Weights of a small GPT-style language model, trained from scratch on English Wikipedia.
Size: 17 layers, width 128, MLP 512 tanh GELU, vocabulary 3559.
Training: a variant of Muon for these matrices, 7026 steps.
Each number is 128 + 24 x the weight over its row's rms, rounded and kept within 0 to 255. Layers, rows and columns count from 0. Numbers have three digits each. The size before them is the row's rms in percent of the matrix's.

# layer 10 attention key, 128x128, rms 0.175, rows 93-127, columns 0-127
117:094128157140084124131134133113125132151114155110150140153114105111128158076147142141140137137162176148115134115098088146164146060123140164109127125163132123112096141112123116083124154107108149123146133137131114158166160120157108108138166136129114117136136111097127122155179125114162177109121080136152159141114114114163141087121108128111137082169082146083127116116123126138152091142077
106:149133158133140142153109135133117117113100162091128149118149116050154183117131137075143103105101124107118141139149137111109119091087121088179113154142138104146099109124149165122156116163118143131100132135130134152146141099116169125152148148131152140141113109179109115166136164124128102153140108112140117124139154103089107149152132111180107103105106075092151090135137136147153150099111
117:151125145116104127165152149092133142127140087107130125120132080139135117113112132126132098163138116144111064174128078125148069125129130133164122109181133100110151158112172090150138158162139104124122094118166089118137159112151153163123111110124100165106116114180138151154081132122114116136120099127146133108151131142151134126129147146150096133131113142160113151082082148145146089110124
115:142149110087156133146127133118137151121143128152175105126134125097109139120173083111149142124140124150150097116145137113141105100129102200127153074117123132135118164143141145134162134129128176112106122165111141144097113164087121128117142111134137162111141171086190109145133160111105136099089108103165148152105132142109102089140109122138135131095081148147126104108123116066122160131129
113:100107097132149127134155113096121127125134092148101098154160160140119128159136126131143087115117107163138092133163167122131109115107152141137104154142100168151136152106078088138114149160151120140186112129146164152092150110110140129147127167104140154108091138121115154146135141147057137125102125138105164163135100079087164100151122107093121158144121110159144149132098095120132139119101
114:134145061094151149125083152092130140119128126122127115111111141169109140162140114126159115120128158152145141105108134117118129083142131082129115102109117124136122119121150143174153129120092125126132134118097133123134178130172124172106123155121131112156119157103127158085163076173121151160124137116110155133125143165102123167148103175160089128151126104119081085134090123084149098128137
108:136135153144144143125142087137142122116101127121133125121163136094155162127121113125122145118128078116142095127150106127163114134092162119070123106145159125124148115050116162141106122111116152140127126101123122161134129098123151191134077120118110205153087137119150146094098149126145092120156117155119118131145114156082112136172136111123126135121094157127157156141117125099102089165138
112:128111133114093170158133144138112151125131111161107153170127155117137141122103160115142094187112120123131171139121132142120099153144102113123110134156142138112125148113061177133164136127166135105097143169154092129134151096116109120151079118128155109139179098110103086096118153166118121107136123143095113127140138094116134105103122134125134093086176144128141123084135155109097176111112
111:111086119132097144104134138135114088181145149144097117090135124163130124135161170145112134124142141154164136129194162133113178142175103101130134132142156113145106169146131138139109144079102119131137095119134135117148099092120158121101112190103086113132142104127157107150106102133139122140117158147100126131085111085087133124148185133127140130136136156122126090106127110133144096125088
113:151134157151152143100137138118109111139148169123130119118125180064117174097103101145136170150158132109125139127087100125168132112104129087164119108110136139090111148120099120113140169108143142125121104156126157155113095122161157152164110084151155098158099107099092159097140148153134166139118140093113120128122135093153134109147169128142107154073137109138130117120075145125107128132137
116:134127167133135107150123112112129133125116117148116144118108116137132178122152084113089100112114130112142164127090115137145107109164111125090123125151114140149152147140082118094158139101114123145156111121132139112126135116106144137144149111099148201153122138099095088096100162131174106079125168097169128167153142099129087102142119138126174168168130136134136082153114129122160088158153
108:127136136163154154126164101112094089136109100153171133111179143152140138141112144108156100148098156128103148109100111106103153121122135096125165086141156139091143133156130083137144120097163113149170130135162098125066100127099114202102121137147124137105156138106138136163124110121173131105147124158133103119098150127144114140119095123165092072162117131146131123107145103119122129124118
114:089139136086119153116126143118096149167138122122133136121152129150117160138136115165121166099167140149109114121183113149167120108157068058134111135122132142125156165118100128148138125110125123115133081112105129148158128094145131118119126132166126113159120155129134125140078121171173115128122137135091081175135115178113101089142127138118097160128098110157160095104107149140110125095114
119:104212134074124100096158142114099134123121138063163122171172156124106129127140165112152123098121135102111104134125165089144151149124159124136103107135124098128159154134091158120126117119160132157078127116102155110139133137098102146164140156126112136104149129091104144118139145133104144136099092137140123119150105141130157099131129091133139155155177100100114171140147094116122124143127
114:123146124121117125108119147123118113115118101091086139124157107053135123112097155147089139139137168110170149174077112180157100137107135115136136120104146131157125149131120142160162138123128162108147142121103172132111174136174107102112077136148143128123119170118140124177128083094131130094098122114125144105093138113132121113142121166110145150149151125138140150074182127107128131123116
129:115125122136109178124162108171078104120114154153145127143113140117124128135106140110158065117129170156092089117170128150130095155130099146123115107130160126128130127134119141155188152123105108170147115143107102124049121123153156125151159107126134134133139140122142096142117101102136134115096156107123141094165139146094141144165094143108123096140116131073111173151085108134146131118135
122:087169116156117125129145117114149140136115139104098128115111119128155133094087078158152085129157091085115117150120155120125123100138122110126095116106158173162154162141119164115145106129176117127105137197141136157144133129190133125160140121121112106145123088122113163114163115090116165105157112163128122184099122124140132141131122133145114114115158132112149118115110096107087087159136
109:095126127144132094142146112113116145127144126122107126129120117131070119171148120084135110147100141090120089115129100178151147086123106140136147129139158130125164127151137122119136119139101144094064126115155153127124165067155124139138158166130129154105059132136155131113149150126116182088080111153154135116132128138075110145123130126168125086146107134122172127114120144151130138128177
120:153126120137130080134151089140136114150118121117092083051103147127130077098120175117119156119098106137154119112130121101153140155178125152163116074130107160120111092140108144098128137147146134151147114144119116151136116102151152155106137126087113135115124146127199119116151115114110110147127108164125158135111135100159139146142124169113077149110129133155106120137167101121151146119178
113:167085123156074098172118144120127109095115114140104112114157123110112118152159120135159162088162135098157140105114116124120107143125100159104098101162159136116099146139116169169115108080152130119162113113127149123165174116119141149135133148107095120147158146137123140100127163140123107146124122135101113083163165098163140135174130115099121115180122147078125090128094126150117124154113
113:084123137138182078139119120177162115163157145123164125139127078133134102128130131146125158149142150127154142116140131130096131140128163092169088096143177159133112138116122149116132151094122138111161099097086100134070146136128147155112174116092157126134063066163108129135117114115121099130134130106173143100095147143131147136099126105161126105152137122139113128134124140108120118134141
101:139178164132136080176119143137135086115110111165174143157131094099132128111124104119106110120094122124123157109142181139132118150133130117129069111130104100161104153115101149176124158126122087180071130110137142130133129136107104160111154117110125111127154102089128170160130117089182150106118141117067128150153115131111100122093132142157146105137152132119132119154138120137134115141147
124:167169129154147158141106080124129106134163109111110128115135118101117090163156135129128144122115114164127143145099137147142099140131136082080117115136124136101127140069119072106107108155123104127102108116144127131147130126119137149119150127122151120148160159071143141113181145121110148091083104152102141115128129146198117172129102165151104149122128181082115132134136130141113118172116
101:105144157111157098116110148157118132139153110173130133117117137121143145116150076155111147141166135129124116163129143145127145162126161143113116101135116179112115104149141142098156144114146107115159141137098115139104096117133175176147152123159108126085101139102088118104154091134143095132078143168104097103122147144161118113169163088120121132129126132132101169095088145114116108058117
123:120125144130112102105107114084090136130134125132157097121163138211112138157087116132109136148152119095157133102119099097131097140117159101166138115142173144104126160189127087143109127154103163125106109130125141125114114099155095154106129131088137121104155129149115143132125135115142156089140137156131103116156148169143118114147082143129134133092119096129143132168104102108166173081127
106:139134126135146118104127159156105161120102122102084088158132159102111133114141143110084124160123141177173156152124099118129130142171148132144163143146169165140123080126134117081080103107153118111132092097074132156093118123175120106141128123157155207149110104091101115106134153115124096130137134125117143129130105135136111114114131126099162159128124133102158121108137142114119173114124
115:154129127154123162122100111124115171100096100146128116147112135177191107164150119099125118148118146130151150128146162116167111077103189125134135121128136141123154130098117128082154107087108133125133137140142113137129085114088088147139115165129133083098146142152118109107100158147061175134123134121130111114096150112140119156151135117126150119148128130128141136104144159115128097058137
105:100109177075138088122116121103136097134105130143112151114152140162107158100167115116133107127141105118151094119135101151134100104152192123123125117138116083149108148136101093145140138124131157150141146133171109140074097153129111132119108136130142128132137160094087153157146140128147108184154078148122131143086077116143093179106143121134108116123160132154112133127162123137124162091153
120:167154105163142136133137134130119141113146130097093116105111115141094163137102166111130121144101146156088157134115119109147119143131106132158093116129134152134111120108188096111136142121131089124151117135126138103122118105169086165110187158133073122115161174127094161141108104194108107135149107123141108163135154072140083136140105113123131148130114106134116093121140101131113139183121
122:104105087160101125133139053110127108134146148109106124119111169129149130139111169156125179138123132120090110152110090152104167137153101124139116095148050108132129115150134131126164140154083121114135109107112100106126146136150157159149150107114137103135149114129097135097144157147156078100107133120157128147116164146114120129126131125138170147121163143134157141159186122141107113085127
110:187149132136117117132116164119126141111106101127162099107126141113098154112121126160105144112149106134124138154147137093100121120110180154148067124140134141114184133131118108139102130154118126088154122119149117169099138116163099085166138124079107130155130168112124129130148154130152116128125123113123122087079119164090129142158108121158132117069143130143114093151154163114181090137098
117:103125169131162165101100122084110102151172122129135145151101115125118149097117130145109166144106128121147108119149126077153116143150162066096140107128163166108139112121170141148117190097128113131107155108108109146198150099145140112137159114112151160150133105116118081106128137102081144109137129119144139100112115113111145154102090102138101141135110165133147125152142110147135089143118
108:121148166123135114124075125147117113156098168145118116154152107117117132152092113152116139096120130078149081109102156145144083169133110149051122126070110154156138104159144130139147138130115114128113151140102096105168113095162106113119129167101085127118150139109124147149109113090143133144133163108125146135134099097118154165170128086138118142130128136134146129114130175138126127136182
112:122129125153159149149115143105151109149151148123137093070151141150093117109130077140129104129118116130142108130169135101106092117152142183106107143132109120109150120137160145126111102112163122132126112125165152127146179084172129124146093110139121141094161140100124100137166107151127126125152122131179090129118123097108151123131173133147070143121171134095126131131085181130118111074113
117:128127137118099128109152135110164145135131168098088131083129152107101152125131187147145084158179132145169133129136157092136119120103080137096121160112151137085109138149123151146067160106149112148134153131108143103135153123100091176123162133114110123112089132122136130173159171126149160110123119099137138144108107118107131133106123091106133153131098159128108132171129122142078143099143
# layer 10 attention query, 128x128, rms 0.17, rows 94-127, columns 0-127
103:083132126149093093146139155131103142142140178135085169110093118111164122095148116092137085095077151118153118134128116118145127106105122105135159117170150118119116129071149159138137117156138178119136126136150130104128095118107105154148135109148133167142136102159100150115165135144130107178141131171087125096115142138122159155114109112121139116136097151092146114149103138152173143129075
116:095124159139103089131117146163105158134166089141156147107152104118136142101128136131089148152128099177092094138121123167152100137116139106120096108160163101097091114142087152169127160123122137130137140097105100163158160184118138119135095120102146144117152167135110144126114097127131096159146083154112122096192115113121135115164138157136109104102119112136100127108120121140153126164109
111:127135161109135157125147143145133179117165150149135154182131147133115155099116090121142136143055143129127098118122136122108110121158104113055156132141115218121148112130123130129146117145123128128139120115124112112129115133115106155143097122108131093117118132103174137141106166103097096142070129101161119127129152165109088156178145144097134127096120122160145132132112087134120123140105
108:103149141144136164153119119084149131092103108186152130109164151112144121164123116133137094103109093133118148175123132104114104125139161134130163146157122125162091097123114148145141119113085139122139127130119115072182141133118180108109088109063168111133087113119119183140142120143112097112136106145134132147096127126154158133153136147093117132117126111148160133092114101107130144139177
109:137149113129133148140103122105153145111123158091131138099089133118144119156076157128165116133144177162128130111152123091113131120108139140093111147100151128152140134128105153156116136146155139187151097116112144114133149145099182124083156127155167120131109137103113144093111118151089171139129107116110097119147148166085057097125093179141103132126155127113140092132106138110150097149129
101:115140157122139132146123147107122089140141146109126137084165135097164115113146114168125183105173110144120122162112104109139111126109146098070191111129163104109174101146142145129129128127075130143120154124122110122107123105138107119115103158109159135099133137161126131140145150176117106115106120124105092105154102131149106146115120152100158113098094129101151146142206100122169115132147
105:084134117122119088183124151072106112117157128161160113125147129103140122142097154147144136125132129111154131114107118172124110103162095149144120099136145175139153102127158096121147082133141107114157147147138179115144095105145076119139087097142159122134139133109117081143137114153138117133135134143126178068130131144094160103115104097134155162106139166138155131109146161125082121105129
112:114112108166140161101113113091140131135092142094129147120144080107151122132106149113129163148141108110149133158126160106139128167115094112151146122134070126143132136115144137118131128079151134093097141126130117161172130097102153103101113152163167113086165130107099083117103136120113136097174149077118138149114113151132160140126151163123103126130146129184148079164119166113167120135134
108:123142132148138136155140141111124086161128176142113135126121097104096148107125110120135132129147135117140118133104144108123179112146130120121126118091168106128101140168102095119130077137119109152164125101138171120113143096159110151124116135162139135157131102125082170113153128117150121166031139128149117116162097141149210147116123125112125104084150122124132133139085140156119124147102
117:139166142155094137123113132118100131167125139132140109118148101137150119098109127153126121141132162109145137119107091137126130134163120087142155171115118169093149113141096136143124090153086158161141138139154166125112132126113154078147108122150068112134090121150129069173149176140102097083146129110175126098150090130138102140127162115101142127137123112115114127151109093096150121157177
108:181123105120158126129094126121089135141139151156132114137109159117128094135144118109168125139143097127103144104122087171117139124169098127127166104156163107105201153135075133137090102112114115101128111150128138149161132119096130120104150132132149104116130143131115134150091081129149131126126077138127105142138113126137106148125155102111134156167097094146143155166124163109154103169064
109:121115094143104119105091101114135118154099130126153178111131107140124147099083117170107090106149130112152136109121149125139109121117084079133173131062153091176107117101100137168139110126136154151129109136131158143148145141129107095091134157117162120113141158135138106095109109140157125158111118121150111154129124166151134137132143161167168152092107081143119088151132133177156120130152
112:151179118134139115140166166124114106125086121140122140127126130110150134136142118154137109046123126090093150137165148123120128128122124150133157115125107139153128105142147127121168144151143096150110167094147152115118163124116113130145100118068112144122126121090111160080154095106131157144102039091169120111140153134140151109168138122132145164172126116116149124115134137092103138139134
108:125084135112115149129131171131156140145106130162078118119130101142166140136141078125136107124114136133152103148082089129141067100113130166109140126097100159124124178155098132145116114098133105113123118135145134121145170167162065136110131121183113107114136140175136150118165102105159164152109140095135145109105137118139093128118157137143084133124146151097117119099162156128129098160136
122:115105097154104132126147130126135135122122142149155141164103131111139149149147141142151087129144107150090124127159080137087131116144149118137136117146110156144192116118136133084107106118115111072149087152084106111101121096116139119144127122111121124134159176110134135152137047115118149155142134111094126105180133120135129163091123206098172127138141139139121122139112093159129106113139
119:128142117144130075124142149119141123138150186095105098126179124146120145111105143138175149096135132122131120183105145129102147115105194057119098122090104130135099119153126121136073109141103099142129111153111179132121137154156129149116096112131128127162136134135146148132150097101178097098142095138137128136095158144062158144149107119112123140128168119121134127134140130116101116142139
105:101133164161123125132096149135126201138163110117098117130124112129153064134133111084133118121158146108127110129094100162112120151133126151115129151149139108137116128134113124097092118110088161151109115094152147110112164118157133107169099119094127137109153139106152148134160113147094112134112138135117145128094141166056117142148116191141134114146099088155115111149130142162089120156163
113:129144173099143180130122129141119133116119117133119149113137151122126095092108167111154127133102109104151095135127141099101156170138132149146098118083085118120118158139132143089118144112131136109121095136127124160130122120169146181150123108105133105100087142158142138162118122106115134158116110148084154122153105128115163145112151136101062180088162101138108101139182120080164132143142
109:120097064141102169153124132104143094089102106094138129069105125116140128089151148150151158109101124114131099145121117131144120155161139126131095138111178150140096158137138124119105107109186129099121134112136132130141121110114158134131108147104123098200141145144114130159123155082087114131167157135146101056161135160124100126159108137145131136148103138109146137150145139134154123130155
108:102163139139117121200168091151100136136101105127104138123160085156158135128134138146144135179141121123161139106179106120135103132154158095160100131143115133110119131156086131108096142074108085109128115138125126126079117094105126157122144143145166151119133113125068149114148131135156095155108155080124126169107115158115086139108134139127119121181124111151101148134133124138146116143113
104:149137082092116087141122157120187098186123166143155114127109117152134079114092060140144119135119091133123136138154148149152127134148131116138121156148086142090134121125156132150126090167129130150114206121145121116092102142115101122127157137151093106136131119075098099132141112117111113137162124127074143116120138121130113140126130141095120149149158119150159144123130147116167113162136
120:147171129105121105155101065095164094146143165146131125109139150106118115180117146149152126130145148168151112140092145109130118162102101174072131107085097142157128136123124107106094143157095089094111118079111141156097159157164147126149140136148109122142156153112109159144127134155109148067136141125126153091164125118121117139128137111111109131130116096111136176135129147095135132131113
100:106113136160137097119103128152069128139104129127165124116121127118086181119107131164141110132172131133124138150097119103096146135168152120132169117130133149113117158134154163126083053123135117113113132130119114126102152153131179178122138146133162094145131122085089127142116133138153124170088171099132156155127094116119122079143160145133115168138120131126090142133124096148110117082135
119:123123160093140158100104111123122128104137128136136103121132114144126148130125125109106119093131127165160130126158104161076107136163152114133167157158173121145143136150125114151068144114123068151149137097124156115125104106156100101150143083109128120124124153129079096116145150098122161145129102155112092157144150171147147109167105131163143138115152060142096113171104135103126110163121
101:139177152133103120132125173153099151126124128119082148126144122158155104137129129164143111110123152132127115139170097115109128151133110153148181129110139103147101112151147155163123109069110131103131110141145117118104121090167128128170126128146123123071106105134100156136122143121120147077092125135175134140130107130168142147126120083134128168063095174122089143118157141129088102101129
111:166149139139129124159102117071121178086146144131148171120130142128120120143109133134107072129138127146124130173071119157147109110145144087107133093140162131119140148129148130069139143092128132178162110132121162128134108125118107137100115118133155119110139097130114118143103158136096151127116139143141144116143101118129150089164143082187094099184140123149149133110117099096128109083140
103:136140196114163126117089097145079086143139140146124081163129138127178147143117192071100125125138115129131115143135115155133122094137155126125147135089136131088119136138084112187174108141139132085132159173150132136147143124130109134120144137129110113136104117054099145091126142123109111128129124119120121144111160120133140149143127133128057126159126109139150128121137126122131109114164
116:173169090196099146137095142169133106132134158138164110122110130146127143109092148117154151150103136115140139144112116099120156122111078136149117136133141105128094155169155158142114164126108105109127077134117138106162138119126124085101072104132095129137110166125086147177093135150081179160156097146129128150117141131133113146112150125102118127118165126101131126123104151122129122128091
114:101141124122102147131080072151111151127132130116125092115118163081128132125122125175156155138139143127151127118136167144057170104115097117136094172135134114101143180149115168083185149125131141097107155100145112148106113125172128110152098155130107122140130134152129114114178113147142151171141106116112137160132126129123122134095170112171146115109123099100136135108110093096125129115137
105:152175144118081103106106118142146143143132113139149093145116123117124099132118153135088100106096162171123110126153098078136173115115143112127131144162139122135126149121145126156108148107141119069179112126115133087123142155159117090125099115112123117148099110161123143109170150147156125138099162089120129096090120149128116125186120100133095126070152168134137130175139125130163115164131
112:142107158137153128128099101112107134138130148109119115102146128149130090137133127140139171143126163094143111118189190101117147145155116107133172123094125130112104093105156109110102148121108087157146137116117127111137161124127126122118134107122128182135159131186139138122166099154106138123101132109130137098124081101146134180125120118127167110161134144144090127143132094131095046160104
104:142106166164133102094136128127133171133095146128084140125131175148122101110126120133117161114150106123117144122156131117156116119124150108089128133072125117142160154145159090142103127145119148143094164166139086090141134105145134121086153089108086127135178170143131064176135119105144115142118169073125118138120134127122116136130125156139117114159163160076138126100112132123119102137161
107:123148117155081158079112113136088142118156153116139120100156137166116129172102117087104142110127137109129155131144130122145172155131185111110132115132143143128087117093129145113113089155160123119160100079147069144197140127137148180099125126114134116147186133093127115130162141136153121106105105167136127084114136104115095123138109131141127141107158120129145092148141140112106130109141
109:158136115163132153104182152107126126118133131112091122111135156103139143140141126126127151120140132128136168143146171132177128106120114134164160138127129166106108126114102101121132130104093126125136140104122093140085132108097093153114135096083127091134124152116137153131153154114066130114135120110148127126099142136097188142123151174102120164110110108096105145180118166140054161099102
# layer 10 attention value, 128x128, rms 0.262, rows 64-83, columns 0-127
121:127102143101133153111138131117113124129119149089142113147103105147145077093136112113075112108132162113112171080155101096137138137118137107090120130170122128104168123098121153146143125166166187126097110151100118145107150176128136163113089142141167135069102152141054112132151134128122122118161125116137160127119145124131154155141142179100127133122110147113112127097133129160127148158130
120:123122103112118095086113146126145137124156144104122102119143135126127139107142123142159088157124098099105157130107151119149154061105072141120081138116149140104132096130139130145124148179126163144152114080113137137152069091103116155174099177110146169142129145124138098133128152093134151133133124111108119131146113169127100118159123099138129096181166163130139151102179122135148134122129
125:092111101119117152119100123133107141104115141137139138110141133155145125132142076147108134129140109116118161126148071120164146117171110159138078143138113144130102099178092117134160131144145120149143153139103156151140128136132174141086118159114107105122115089106117142180106137173092092124105143150114161104161131160150090130103118124133122110095107121148141176172135163097099072134150
131:164142132172156139123129131121160147143165133188137134159162130121133158119113101138165084090140158111112165137143121143168133147093135120138109135142061150116135110131139161147120151148113151074097103087080131106103113098163127083098086157102121133144116124095101150148095121105140135120141074152117142123117136118136147109090169156141118124123094133153099112119155131134141114108137
112:117141115154170091066129111119092108170106103143133170123158157122124114133093127128115128118142098152109133112135157112134150149127072112155142160144123130119124142102123107107170159166088113124163163156134142163146160112106109126179103139122109090153126149117109120133151167088081104143115149136159108123104094082121089111092146158131145148144096129099132134129102145126151112161152
129:099108109121131122143117122129169102142113117161086112129090154122115108134151155083104115129154095130113135152129109122138134144105131155152182106158125118127142144147126157157192128128152093133137152122099114140136119126092118109090133162185086158146168077131100141099137151145121138104152098105121091155114118127124107137147062126144125153100116153074130126148145163152109103133171
127:161101148113138117167133181136123108079170145150114093147128161112156106146128153114118150109107100132130128112084126138138101092173112103135137151132121165083138146092162125121122151153170119151146135152148100089118124130168137098117113183126127123098147124083127146095175121125133105130161143104145127102151106122118116127118193111098160119131091114118120142143123119083106166093135
122:096162111124151131138108135100108106149110158149127100109082148166168134112132117165125132154184122145157154169119109100115139168136126106101136123139148103118105119093151172127099156185135167102113139107145121119105104124140132092112139160123114098124101171131160128097139166135143151137095097119149147142165138126098097120126146072120066112143162133139135123107123124135092090152107
119:141127115112154104107135106148110142051148105118110166154155106104089084129141138157103143115117122114116152166131113119115144142114164159130143108119109119136127158088156139149102162144135159139173154146140161132128155080132108154069147116157151102070128089118171126133136144098130133107145142127122094141159120152134123127140129153118138098113144148140117094109126174147073085102127
118:125124117117111128083117172154155129125102117134058171116130129129122100132102133090104149097100133162128065122114139137125100149113130103138095137158139090118126131153131127083147182139143156144127134090133112131114116161137121157152148166140160124189159140078122124140131178102127099128127135157145139100101147146155162099149150118143097108141117119155132107133102145089084099149140
128:135118102096139154109139128104142155163166110130138142119168131139096132134163068082132133101120105128126159169122111134071089160170106138111107147143089119060124135094140128147140103119076172127107156166096137163099122119154105151104120127127132115146177094151126151099132111118116118144097138147117144154136106125112163129152122085138139123176142105132106129159149122129146145127150
124:093142150147142111146140123132138141129090130166144157111102144150077135128119162100151139100102101156114143149137122122156133122128128154097141095116141130142114141093149079113139084098151098151109155133129060097160156130157135116125123126156175151132101127158110100148109137097123156116099155143101126110170147159116086151112153129103134080102171080182113108124127132156144158110116
121:110160085165157075104088145140158114097131174113139141145132154126149153135129093124131148109161139107103124117125132122124123138146139110178145165142095129149145137127119110117113088112161094148149112161118135134153163117153141144076119132077121084153130118126152123140089178097177112108139131108136139103100145104095124119172104130153092120125122135114143148107119102193097152111103
124:104097155087161149163168169151167142150116102129148100097150151125099150125116141113119147102141115145116137147135150123122158128143146092161118094054123081150096116143119147122167108157141143102104154092121136137150144107133108146132129101061173097097147111138133123122111127115122096105155121159133104140153152106143099111163110131093145085125110159113118140161133137175129106146140
122:139161153097126104136098107173152150095140122153091093117133146120102134138184155192127103138130096120090152133111120153134146126164110102116093091135144118134144135130139146181132113140111108119111123109147115146144135144133125122145138150154133096122102126135113085119135121123106172139166136126156108092128153089071177144146168138127114116110066083152089138175138104126134109111124
126:085145130061093129123111143129151122093143147104159149120122144082150149165120124167146109168101157156133132162113111111140171166155100124141153118097109141128113148115105094111111143177115134116108098154100071152104131148125138156109125142102121158127142130123141156128089140132092139143163132171151128115114085119122101094131134148107129097160133150109129070148147160132139119095163
128:172113148093116139113139122126123160152116152135152118134091108114106122162144136122126113146170116134156092156101109131124131152058091116150140061142092150113152100136100142153075167132121078128129155126113149144154127123148150105153101133112115140132167116116128108152104122129138124124089175145105113141091143148123109149126142173130124073141118092152171131134105148126120155180100
118:140147118126159110109137128073084123171129105140128111104091132083143125101151136068124098191128124137126112119120085178078135184110146151138123133093153116152175130103150137094156102160112144139121088138140146161148144147169115133108150136110133148168111145124085136128131107134118138133162164124103151088119131146134127115141155067112150131138094125142125115146124152124109123119104
125:141124079123102132093121153132117136163143165137135084149179141083130101111128127145112096091105157163149129154134125136167097150121156141145166108154114144129074102152126124134121089131093097176098155131131163143115105117106093104155162126089162141136107119163088110143114135155113113100169126159159116150127131155126103154158121142153107088112118144124108156087124124115087138118142
123:143129186119118169158128145139130158117132159088101125164174109081113092141134082127178150171119128109110103108163139131137134131093109135110174133126130104122073104121146117099145144157100130140147126123154143143140098115149122108104155176108125105110117178123116107107101156104164138141151159124097113085127114136100118097135080170127117158120144127135116182142129098110124115127132
# layer 10 attention output (transposed), 128x128, rms 0.237, rows 64-83, columns 0-127
124:116172097151126118120126155148127169125052146103138124098163118127173171176134142114171193116130169148133083156155127152111100142091131132146151130117164108127106143122120082130134123119089116084111109103130103144162122117139123120112143130160171109150167180125146124113099107136099093141122119115136106156087146112109116122098116118156103141113162113127129114150129109122119136111102
122:175126155063155137123172120148124148134127119137180123143089128117080111152136166126129097114128120134128127152098076125152090157156161110166155156068125116103102130143131084142126125113127148110154101147095155116114171121199096122098118122120131117152097147129105093115122127138140118140124128136153152092120093127139096170099132145146135150123139137120100119131088123113143165140149
130:164160159105140119144126145138143110116159165065095135109120110115128159145154167106133102129141136099147117117092169135111134116136109137171128157148144157138133120114141103110099135141114076110113134108143092076135137102105111136119152122132112133142125110144127150111098125116151136096122109126101165077115132159118138180122098151141157122111121145076098099115145155221134155144143
132:114101120107146157147165119132123106102066125135120104092145132151205155141127196117093099109125152124052107135109115150095145130150114124156116123138149098156090104147112121139112104139093145103148137136155167140095150113122122151147140153129097097120136120144116154170142088165142129106142167123177136102139117109112140130129114124104135161141117098154131137136106130136141149089104
117:108116131097116141126133156119142073094181096133124120109120142171140117167144089084152109123101119148118133131171113122113121076143108155146149139122149147133116160170110123146099142121127152150109104175108098154122117162118183104102111147132132183118131146115130119111119079130089117134138115135109131072150148178146113154121127173134130136106108128131118155154165090132116126072130
135:106133169130125103087142114092112113124144139138092150156135113118157107117178156111107168157129144091137163106126077098142073101127122165098097160143110112147131107118096127149101136130109110157157131075105108101160118145104121142095128160143145170138145146111103109144116115170139103108114141155166137127156128144146149081092175151147145122144163132135109107144161090127118136153110
129:127120081145126128092126076116123132132112146113144112144139126098129120149129129094128100128135171165147148184162176131156134084141115086153135108137115115132157145128098135155136129117104149108099120123130125104108121138130126153143103127089140160089105140170160095171111083105133142125109099144157134149137145127167113161150080129116121108144111146129130086178113084148138123194084
124:123136114113114138118147126123069126140142110113136081144109090116102140157146117184149120104094132087121088121106144168111111117136107114136169132112133101133138154134098067069160121102108109135146156132122158145143104154122115150190144136144143167129140151126134097101122130142135147113178140138116151102139191148113124108124132152104130148134134122063147131130116146076142138165150
119:118118126130126089141110120169128117163104149137142141109099129136134137130132138107119134118131161114122088131169119126138122139094092135147119126141093128158219111104111124128138158120153160094132106096117089079139175102101142122137108066116155174166105100143128109108104116157156139120144128101167125130148094171125144128124154115119116096140104126137165183153104141105129140096166
119:129105126116193148118095115097135124143126066114140102108104087144132149130157093129142148154087117135141192106107142140125156115131170093128146109158117139081160108129134115142133136123121169153105163127079096148138155139118109111111101101117131147101162136099155120131123060170127165134136126121138114105127098150117156132122080123117128152128156133114111160139168157156150146124097
129:159118109144110142134150101124116131099158150129126108153097106219110136126112154144160088129180129119137113127105121117145127131122130159141109096130109116169096092144135111144108091177173085144121121130144087100091116103136066147120116084148162154111107098125153132126152127156101129142153133123152112138152155124128141140117128147125107153099102111143136167152157092117133167114090
125:123145118159090160125113129109110114142141139140137143150146129095151130127156119170094125087143136130148135105133126136168120134102136111106125112143117163114139183164093125088089179187140165128092126134119133101143115137129167134134127101130105114139092125122124132152156143106127169116151087135107139144086094119124162114125127083168154192149080154108121099115108119090115133074123
124:146151162165110144155115117108108110143157123118093133122140141122113148124114133135109105171119124142084127120118098124160137147086100149123147107105134146126154110158132122110181176140084124111146150115110144119132090137149139136156121157122132106081099101102145165122114133147136116146108121093158139036097154142115162137105135155153061110145109118176128127168092130139135128166120
131:146106121101135139108074066168155165131151194155142157128141126161122127172136107118147152141159148081117130120097126126113139088136128163104105155089106138125141134130111137122145135108126156156141147134113116109139093101106117130128144123176117087151145160126088143112148109101129184110112153110158153114113123153141158124118119111150124103133065135129152130119113132092076153103106
127:104097136138129148121146140119112088123117150181140086124210114160142139149102107102143137088134124130169085125145144139175115132127134111126094151107113122090183134149136112122126125114132136106129135086119170132098135145120112092107144096126123097118173098121079128148065137098132156115138071116184149171130131132149111146133141130109114163139129132149150097125136124128132133153143
126:105143121149122114123083098145104087157124101149129132116121105169083114125141142052116125121166141125055133125128160109126118136085156133167147141137118157128086159169106102118117128151130138163133129102085124120121148107114126122159113152152178095135111146177116101119135148120146138095107189134139137103118138113138113176145101154144131122107105127119133133125166126102150165128158
129:131128126134152098197141115096118112103111158120131124100076125169158141128105105115117131148110082120095194126122157121106153124147158127112122148104131135131142135135106161097145105150127142106138082143145087105128107147151146173107143139126086108158120117186117135104138175153086151117125082155162139114112097129119130101128140083114136144117164122094122112150174113123127149145157
113:125129090115123102128146105125132110085117102152092104149138168132088080130088159149115171132107085098135130106128187145141134107135077104144142103116135140130131122147126109133132124143180118154097172141119123143127137138105138140099157120182149088104150169180140079139135131160128139135124127142103064137135138127117120132099121143140110152135167170150147105132103110126119173102117
122:120087141136131103135115129128149140118134161126132146178129117105124156122168105103135129111124129081147133146117122152144158140147088141113110143106125083109089134080134161168166144129158110124163103118117147134121146153094190111147107154154091130145118124127174142125097112137130158131126160115142131089082070095097106154102145102100093187118138091112132130140148097167135149129129
129:128178098123146096023099120116108128146120104134102103079098154105095104122137140136135107117111150166120131127112126144119164169186096133134117153108114123149143137118119177140104124111133139106146076149112153143142145099129139161125117101157116106141122093100113126095105108134090154136135129109131164127108133145130140165155128128127104165138132171153134132137130130124177141168155